config = dict(
    n_layer=18,
    d_model=576,
    n_head=9,
    n_kv_head=9,
    head_dim=64,
    d_mlp=2304,
    vocab_size=16384,
    activation='quick_gelu',
    norm='rmsnorm',
    norm_place='pre',
    norm_eps=1e-05,
    positions='rope',
    rope_base=10000.0,
    rope_fraction=0.75,
    qk_norm=False,
    attn_scale=0.125,
    bias='none',
    tie_embeddings=True,
    parallel_block=False,
    init='uniform',
    init_std_qkv=0.0336,
    init_std_o=0.0,
    init_std_up=0.0336,
    init_std_down=0.0,
    optimizer='soap_variant',
    lr=0.00207,
    beta1=0.95,
    beta2=0.98,
    weight_decay=0.22,
    lr_head=0.00506,
    grad_clip=1.0,
    warmup_steps=200,
    schedule='wsd',
    decay_fraction=0.779,
    decay_shape='linear',
    final_lr_fraction=0.0,
    batch_tokens=[65536, 131072, 262144],
    seq_len=512,
    doc_mask=True,
    train_tokens=648800000,
    steps=4646,
    dataset='wikipedia_en',
)
Each number is 128 + 32 x the weight over the matrix's rms, rounded and kept within 0 to 255. Layers, rows and columns count from 0. Numbers have three digits each.

# v: layer 5 attention value, 576x576, rms 0.0798, rows 76-97, columns 0-143
# o: layer 5 attention output (transposed), 576x576, rms 0.0724, rows 76-97, columns 0-143
v76:149117132151141133098175102083170103132071154112089133088134135138150139135107144096084104117119103112100129172147135151143127096146147174107133098154135130143096121087137054099142061155092132119158077139091158068140148076111090113107144104113065094111112095108152145111106107123199121113120114134105145152101151120148144169081211086110128158125133126173087193108111183117098140132178131109127090109095120143127090062115127111177110
o76:180110110090107127104098083116098139111155041146130107083169129180117113115113148140160198125115118097141082152116160096180126165149145100149148142113140092162115139165139193143119190118193115183148112121106129146151064115134125111187103122109088208155128168118132123157116120195080092143120141151131110162169128110180121123128074188105128109150126129173163109139143076132153146105154094129147095126113124118157122116225134127156131
v77:135075137112171111126112133144083119123133049117121170135168139118104144093133146133175098122090169115131155117102112143157125169108158133132181175148122122130155099181127093177150183198117166132069142140106117131093117160115134124188104142103101087136109093128115124112166119107123167113154103093101131138133105160128172151116110118131108141124146188145113113160115150127101094121118145104126102127126138151142116141137131152087133
o77:069129096145090160142145091071104128147097175135161094146074107179150133120089132132107115121188094097091164141133164094117156121148136161121098109119171144170125118166077133115125137107096120108213160107134172106115144112190143160053107120148164119185136138117100167169107177126121151136099167112134088135122180118087101072153143118122182122115077068108161121138106138155108147117123095122157132153107128131118118173131134102144104
v78:166140116162122085105119179134150120156126158207144139083121135116093183153090123133123146129150101119124118151153106140104153123133096142110109084114092116136134145142150136164167116087073167113179066106118096142096122106091120135087153185175118145142160164156177156143093115128118104146114137132164090172161139134115097155115191160110126106131165061112068146154156106176142205162142119156132197164088144104114102102121165144151133
o78:141148115111097138163091112162112076131173140088109151115134130123091117187152181145114110137063159129146122086098173153151072197148167090135240093118138140169101097136133092089113088135152099203112133144118125094143109174120125134160084046122107129086139112162139106090117090133091122087111110137101155111135084186186123152097085150095145132094086175120123147072058126100159119153120181149109090104101126092131160170105136134127120
v79:145139128144082088163109124172080161160102128131140142151152088083122118118152139124110122150130086096111138161128115076148165166094128136161095118142144165128127153121090127131148131106148108158118120128110147168134151131114188120126122089131096143129090104110118132143141167102124108102147179154097177120143088106141138067125116106173131099091199184127073127169129107144151083111173164132106147113105143085114142159138139086131115
o79:108147092067139180098128102074156097115135111093094086111118148132117108105112076155082125069137145135196103098138139151085120108128118097144119065136094104123105104133088171036163090188147185074162089173116155135084135121126135137145103098134165141087168091198160109153142132177102116120122090082134083144081167134134103201226134202085124118142066107158167122087091111198110154119152121119100162154154142072119089156127171160131116
v80:097193117149156145134139077093136115089078171172150112094124166107090137134097149146117139122070134104117092105176126137123139121167089139116144164115123112179123149146135098097151101132090170131129086105162129096124074104104111173084179139123129142131108096117133172120098114110109113137139033129150150116054147115117138125141110134098101187125139124158144143160184113118161159098134131150124131123108152143165151113123157081133140
o80:166133141073130155114104158182120121148138092104159138138099101124141101118171154138151168175150131143160174162134160130124123105116118134160124109120073145169087146120133120130124145092132121140155169113107131104112178094104157028134110105179135105155132103131185102091163110143142097142132115132115105125121134130099118170101110124130151119116116175086117109080162136139102113147162129133100095115133031124135081154111130133176107
v81:184139185076078124204086155144120096124107133112138084128165122112121101162116141139130164130107142131105121144179147107130079163148126123135135121132123112163096120145079140160167140124126164170111163150140140111143134170123130086141146124117121166148111124153126099155120172133175121144100148143181088111082086141143248125114185187107152121148046185111142093131143143127183111091136179095186085124137137121090101187131141128055152
o81:143137098112155202113157142193138173106162130141161174149067088143188170103188075101073120158176128120131134108083142118143185126106111207204142110155125104154174120054167111138074056113131159014119128107103135114112189085164199104153125184118086099090153143116181122116182153065128124173146072138118139112182085121109079151123115122118172113055105091145113191146070133036117140137176160181096174140171146104149132078141103107164121
v82:075102145104114167151075118183137069127068126086118132209121075131088096131153115163094137106148112081118145155120045136091150118103134110091129139138043125106122126149136125131098112073125103144099175129160144076127153113135149089098106139101125139072164123221121139093145148093131132124093113142189104140142109102177180144078111166169104131142153110142116112148121118140116147102113128130129159149093102173120155132152144165190092
o82:221122128161139076113141111104116101109126184142144143118113167108110130173138141094122153129123188184075100131115130130149145218152079176142078115100181125126088179114155218132130164128227175120152122131117132111147170099138102190099145086107162101131179099098175146138115101127104158129153160182107126155143135088107108135189131088148175105109149109067112141164192103160230125099140172134117076138166159175130125106125145107078140
v83:107115114149096188151157106168147092082120188114134148101116115120111096128112113130174151124135062118099185111132114104168124152081184181114174163171141113142133118140151103115166148110081170082141118147102139155159145150144117145089105160127157128097152141104140104125135119138148142144135149102103126141135159154094085124158162162138143124117174152172064110123120083102135154146111170158107130157157102116135117122103143098127101
o83:129147163069141184093106148163152179128181140140176141139101091113143150110142171164102157181195129135151121071155143192125112077127118066128104116070159152098143110132107165067079111139108114166108128057099144107142064156131085101155110073136101147137120116121154139088093125155103127078084143098170168138140155085148172180112127145126096142129154130076151092105180149194131129074091081185111168160106147136152087158145096143172165
v84:118121066154098102138152135143071087130095101162095120163176166124119138135089131166117114127121154110123142149179132119134104093125079139098128115152126132166150112117139135126120138104118091152139115143142132087095131144145104076167165139113137141118154156162139119163106099105133152145140117071138121165134142140109105170117093159110126102147102119116118170149126121112191155139123103104157136088096144000132129179133097136154147
o84:085143154150130184131080102105132114164127139137116116132078157090158139089183182108129129194121143137103144163106138116096070144142134108173143131146135151161087090098155054130110123118138121124134143102106097135148125062090112147113106124122120176109132072151167128166216130140116063169141110144128133092168127085139153147123139062151128141135125116138088115110105089143085133096133167143125106174101118104044125114127102102138120
v85:153141100118119186140158120112133111134141130160116104100126158069116119184112126205120178080057109133102125155137150082152132138133167149129153129097123119131100131137085095159138134130129130151077173123125090106182175131126130082121105113129131157085132124137166125128149152072139148109089108121137123116086142126099162115177109103174142126124140136156133139106189117120104150143148183110134090140093169133116144156093135129170104
o85:112128138112135089122093145120138151115119068114113128155122112126154107134155131031143120196149167146137142029117135138117107134170111173138109145156123134165156141164111190155092076121142157115103116108109187112079140161175116147147121198082105118200144101133147131097148122150114167154129151150177136127083150154159141106080154110098116078100145129108120181116150137083123141078134052121081172142124102121118093118138156117131111
v86:162180107114105111160131073142121125133143148154125161147147067163121119110128115153131091116115107091161112136090154197152119066146159129150126121144123116148151092124117084155097163170195149099074111121124137161105106138119100163162104118066155097158109105145099086114120147124113111131161159133117187097121072149130105141135147118098120153168135122111121132129129154116074117114115147154145122119159140127147153127108143128117116
o86:132107130155080188109137125109174109124134104113169116123107154158086153097164138117064099109104169068085076138155129099135125114140133105094109108096147159087103136139108171103201146143071133175159175154129094086143123172154167155089122131158159155125118130098150133173149128149091148161142111091110131188103173098108160103118130113114138136108113069112111115134149138154084138118137136123083189092087086164191138153132094105142171
v87:167114123124128147190124113142104091153134155107133142195138111102104184118106126152107136128145163164112158139163121135136133108134182214134039100138120068117178118137140100060076108143140069128153140107121176094084102110143143116063166145129180112143105110165118200156096086135136096151108090133173157108124146156154099091118124175119143122078156130105115120165168076137120145177104156152170112063081168186110147036127121192111092
o87:088173133167131122137193136104123140118135125132138140067116160080154161155152084070164127108154152082188079140080192123147137147075141068178176169109200142134143072178126122183189122108083171143121118131117111190175102129082105176127146130150162125148154173116141099168128124177131110140146182183099127139138103188144152179146133102150145128083089124073098106056127147111172075109133104107063128163153179126162154127139123130155092
v88:135111155074115144129090156099121129118159119119120121156080111104154140115134130110145126162096110128182144163147152108104145105186121167170084129133132128115173127119069159101162130133158089120134147145139146133116109121137100087145112119118071126111105158090116148121141121137148118143129145090127128145201089124157128131138152143139119145108138152115125128107120105155170162083093152116114129167143114127115127146089115128118119
o88:137129087153145131116172157140105164114106120176092142076140076131127138120134105163124095126144130106135139049107119135141152122078132128118155154147197125049105100166123101136148121135084110135140099102117111113127144147140147122203174127146130087108138122103131107158156098115069099071132151161143151100137168141141146147112110147106092122129157138147148131121173200131143106163132150085134065114125130141161112134144165161093156
v89:106145114162054096100124086106151195119085097130106132130175124145158156095076158076124126156158139103173125116163162136122147143124142117139180104163137139131165102145096155179112122156137120148093107139136064128156130100114147122139115113130150118133076172124168155096158089098101168127121164134117134165122091138144091206118109157104083105119159178148109132160150119184150178110140167099131153143107102122133163133078124151063104
o89:117122163074153175155179149132153146120211147114205076130101156116135150089113154178144164128090098171094164176108147128128124075117103100146149129137105122177131075129064196089135082102108133154105077126106135114120149213138155191122179130171115109157129139123124115233132122125095146150091100083146177072063155123108153102119163161111128077180178098080145075094120186161120136126185150094153119126109130102117129171145134151112118
v90:103186140107139137091116100164098170095124123117130113165192141117104115123150088149114094121145117167150135105126110108165150140108143074111145120102142132176143110100054121124122135171131200104098113144194115083089081141172183111085124141153087128099179118153111124101122127108066179135155062102167143118183127123097099109100127169125155148124125142098075114124127109188116060115107102104117141180111098131119150180086135187126094
o90:106110132079181124185170139167152128148138131150185151120090107096129136079138158128139153176120113138140117134166150110109166097136111159167077161091130125111077141133161126156148127110172093181163152118172109123129166131142086116145131090066154135112062116102146102118113101139141089091078153122094141055064121095201106154156170128154103113094128120180133098120164173110156132189118175136148050148158145194148051172155142124124145
v91:127130137133105105139173124156130146146161124138111124118147066080117117221144169137125151136091121138088124104194188131141117093118132152128114110107149169103184110095147160102109175095070129172099092130151136090124126143196142167147117149145121124159149100084123144110130150159143098090132104118153105173096144132101107168149110118086097168176144165143107127114102113106097097140138095152098082124113144135108161147121106115183081
o91:107133106093154150149114112114156091127100110103123112184135068165188132076136141081104134123157136130143147113113037147120126134132148142138123131143117109137146185159138151129079069156158142155055117168093080163167114102109102120171146163120145115116078113144098070136104156143174143124116116105131101077154147115148086122108129121201175124096084192156107142094108125177113162090147121101157151185073104134132083157167136112095159
v92:141140110128113088145102105098119092104102109116117095112143145144132108100124106156123134105116147179164149149115129111128078121154118099127176062144121146131122081102106140133128120110184146094126047132130112140179124081123145114124083098146112125146170099117093142158120143126176122101121121152117079123167132150086102094138123090132101149161075123161123153091124132141086143140095148147074144150121157087186127150162132100138135
o92:098110141081148136168144115110133071156087094109106188204111056109137116097173134138103091135089119056098089099143096158137185149116104160109160142120171113092164115106180092128175213136115109115172151088123138111074110132174105116180132150112119151122166112095155132093059108145161139169101125102127185086146170101155189140098084139083141108138209113094172130143101092133102098105118158114210163086113084163096148131116143115119153
v93:121144141169130146136130145148138170141172103098112119134129147171096099137124103135138115084126124118104159148095099088109125126126101140120117154152113077075116177129129103073151123091144139094139116127180062142087150099140149114119092071117149131105152110152142107143108136103159141135032075131106131152118159105116107127146158135152114135146084121094147144119064151159130077130171150089091111108142143112090101112102151099123170
o93:172147193115155115105121154074111108117122140174088153139115129100155114131096125092109126127135138131130184171166091176170181167134129218174151104117101140134140183080129133125179136158084143130105118190112140121162124160120122129137166181152097113107087182115188117122116151119147116111114122096125125136149086148088122159093123123181105133056118171140134134171128113149105166125136097141160164135128157171128096208105093159115113
v94:095074081153169134137129146144162133189164157132164114146113065150120139125131100096109123090127141145106081155099120184074131167092090105117150101078138110087173155137141074128104132185094123127098151091131119135110112112109129169145112117126140103122105093123126113081098179172063154085141170090130104131085156157200104087091148117199084129150136160057142107102167129145129112096185115131094131158139075131090141121111195158108122
o94:181135187135112096142138057189109134152123164126156099145176145123162109120165159095149135046172161151121184123062167118132161069082131193192148114117109166121133075149143210071186129142138188190151158151134100106095140147138057181086144159112088095105138135161115137118092160158171120129130147136119181194098115143070163150131186127112146107141099160218138151172098195121217157098146126125153123162097116158166130082128124120125109
v95:101111160131114111057162098152188066100103167099158152143126150115124107167111140163137137157172165074132175099131090130136083074079142139137169167125176167095086117113066123112160093128161135171128130098142133194105142178093148149208181172084144085143105121160151058107121108155145169138139187091146148110085163135122119088103116114137116085105092151143138071147127175198124103114141126107129094091137102109160095138131119140147139
o95:162144156164128104139110157112121214104163177113168060160052131140173095098164074148144167121102085101132148150132145056046166186108119079104091104094061095159132111188157085130075073148102109092098084144132170128149112167154162122111091142173082175120174143064091111148176127081047131157112100109132146126115157170126155146121122140070090127109130092121151157140151092095103149123090152130163115137142174140096159107137114087112074
v96:131107136138106083057092091120083137137145124111024148072132141145147145126078141102170110128133129137165153111107131122150128116104137066117128144124141151147093124162111110123096100104138131209096110106088087101109134199128115073145094138154126119131094122145106120139170127091108093131141091100097072151148149146120121135126116140143145182107099115111169164151114153173114146092071115118148087098132073153123080152096127122120101
o96:090183132159170126200139129113147125189111114124212118176118124127120157139140172139119180111139151110134123070111077153064174154149119112108126087136085057077155133097093190099171165117063171098075103085126150133155122064142122178141116128129133134144136103134143145161089123112147150151093135144143115092127115137079111125148194152083182117171210135130116106077132115111164126131149117073103150139081140099143128110098129142131141
v97:149111092112114104131116084112138147158157126105161135113117189140126119105140106146125152103068146138142157107081149153099109115175146156133081182129162101137138107119109042107086107115138134086163090105181121154142093092139108145135126122148125232107168110093123150110143130139117145125122114191124087106071092126110125089146158112142111133126108132138114149134103125139126142093104131130145089166179122134138118085076104117136091
o97:104163158101146164147145135178148063149107094146101143122127149098086124133090129117145134136155143093123093141151116102132126146216136108180161090126092125138146138136123181071171115154127121171182112119083053164185153127114105088079096119110080105169132141190132067071117091152136102083114119117133191110194170127159161149140091105094078094115167075184158142104170115153115070191105165125130124081091071173099110139134166111153083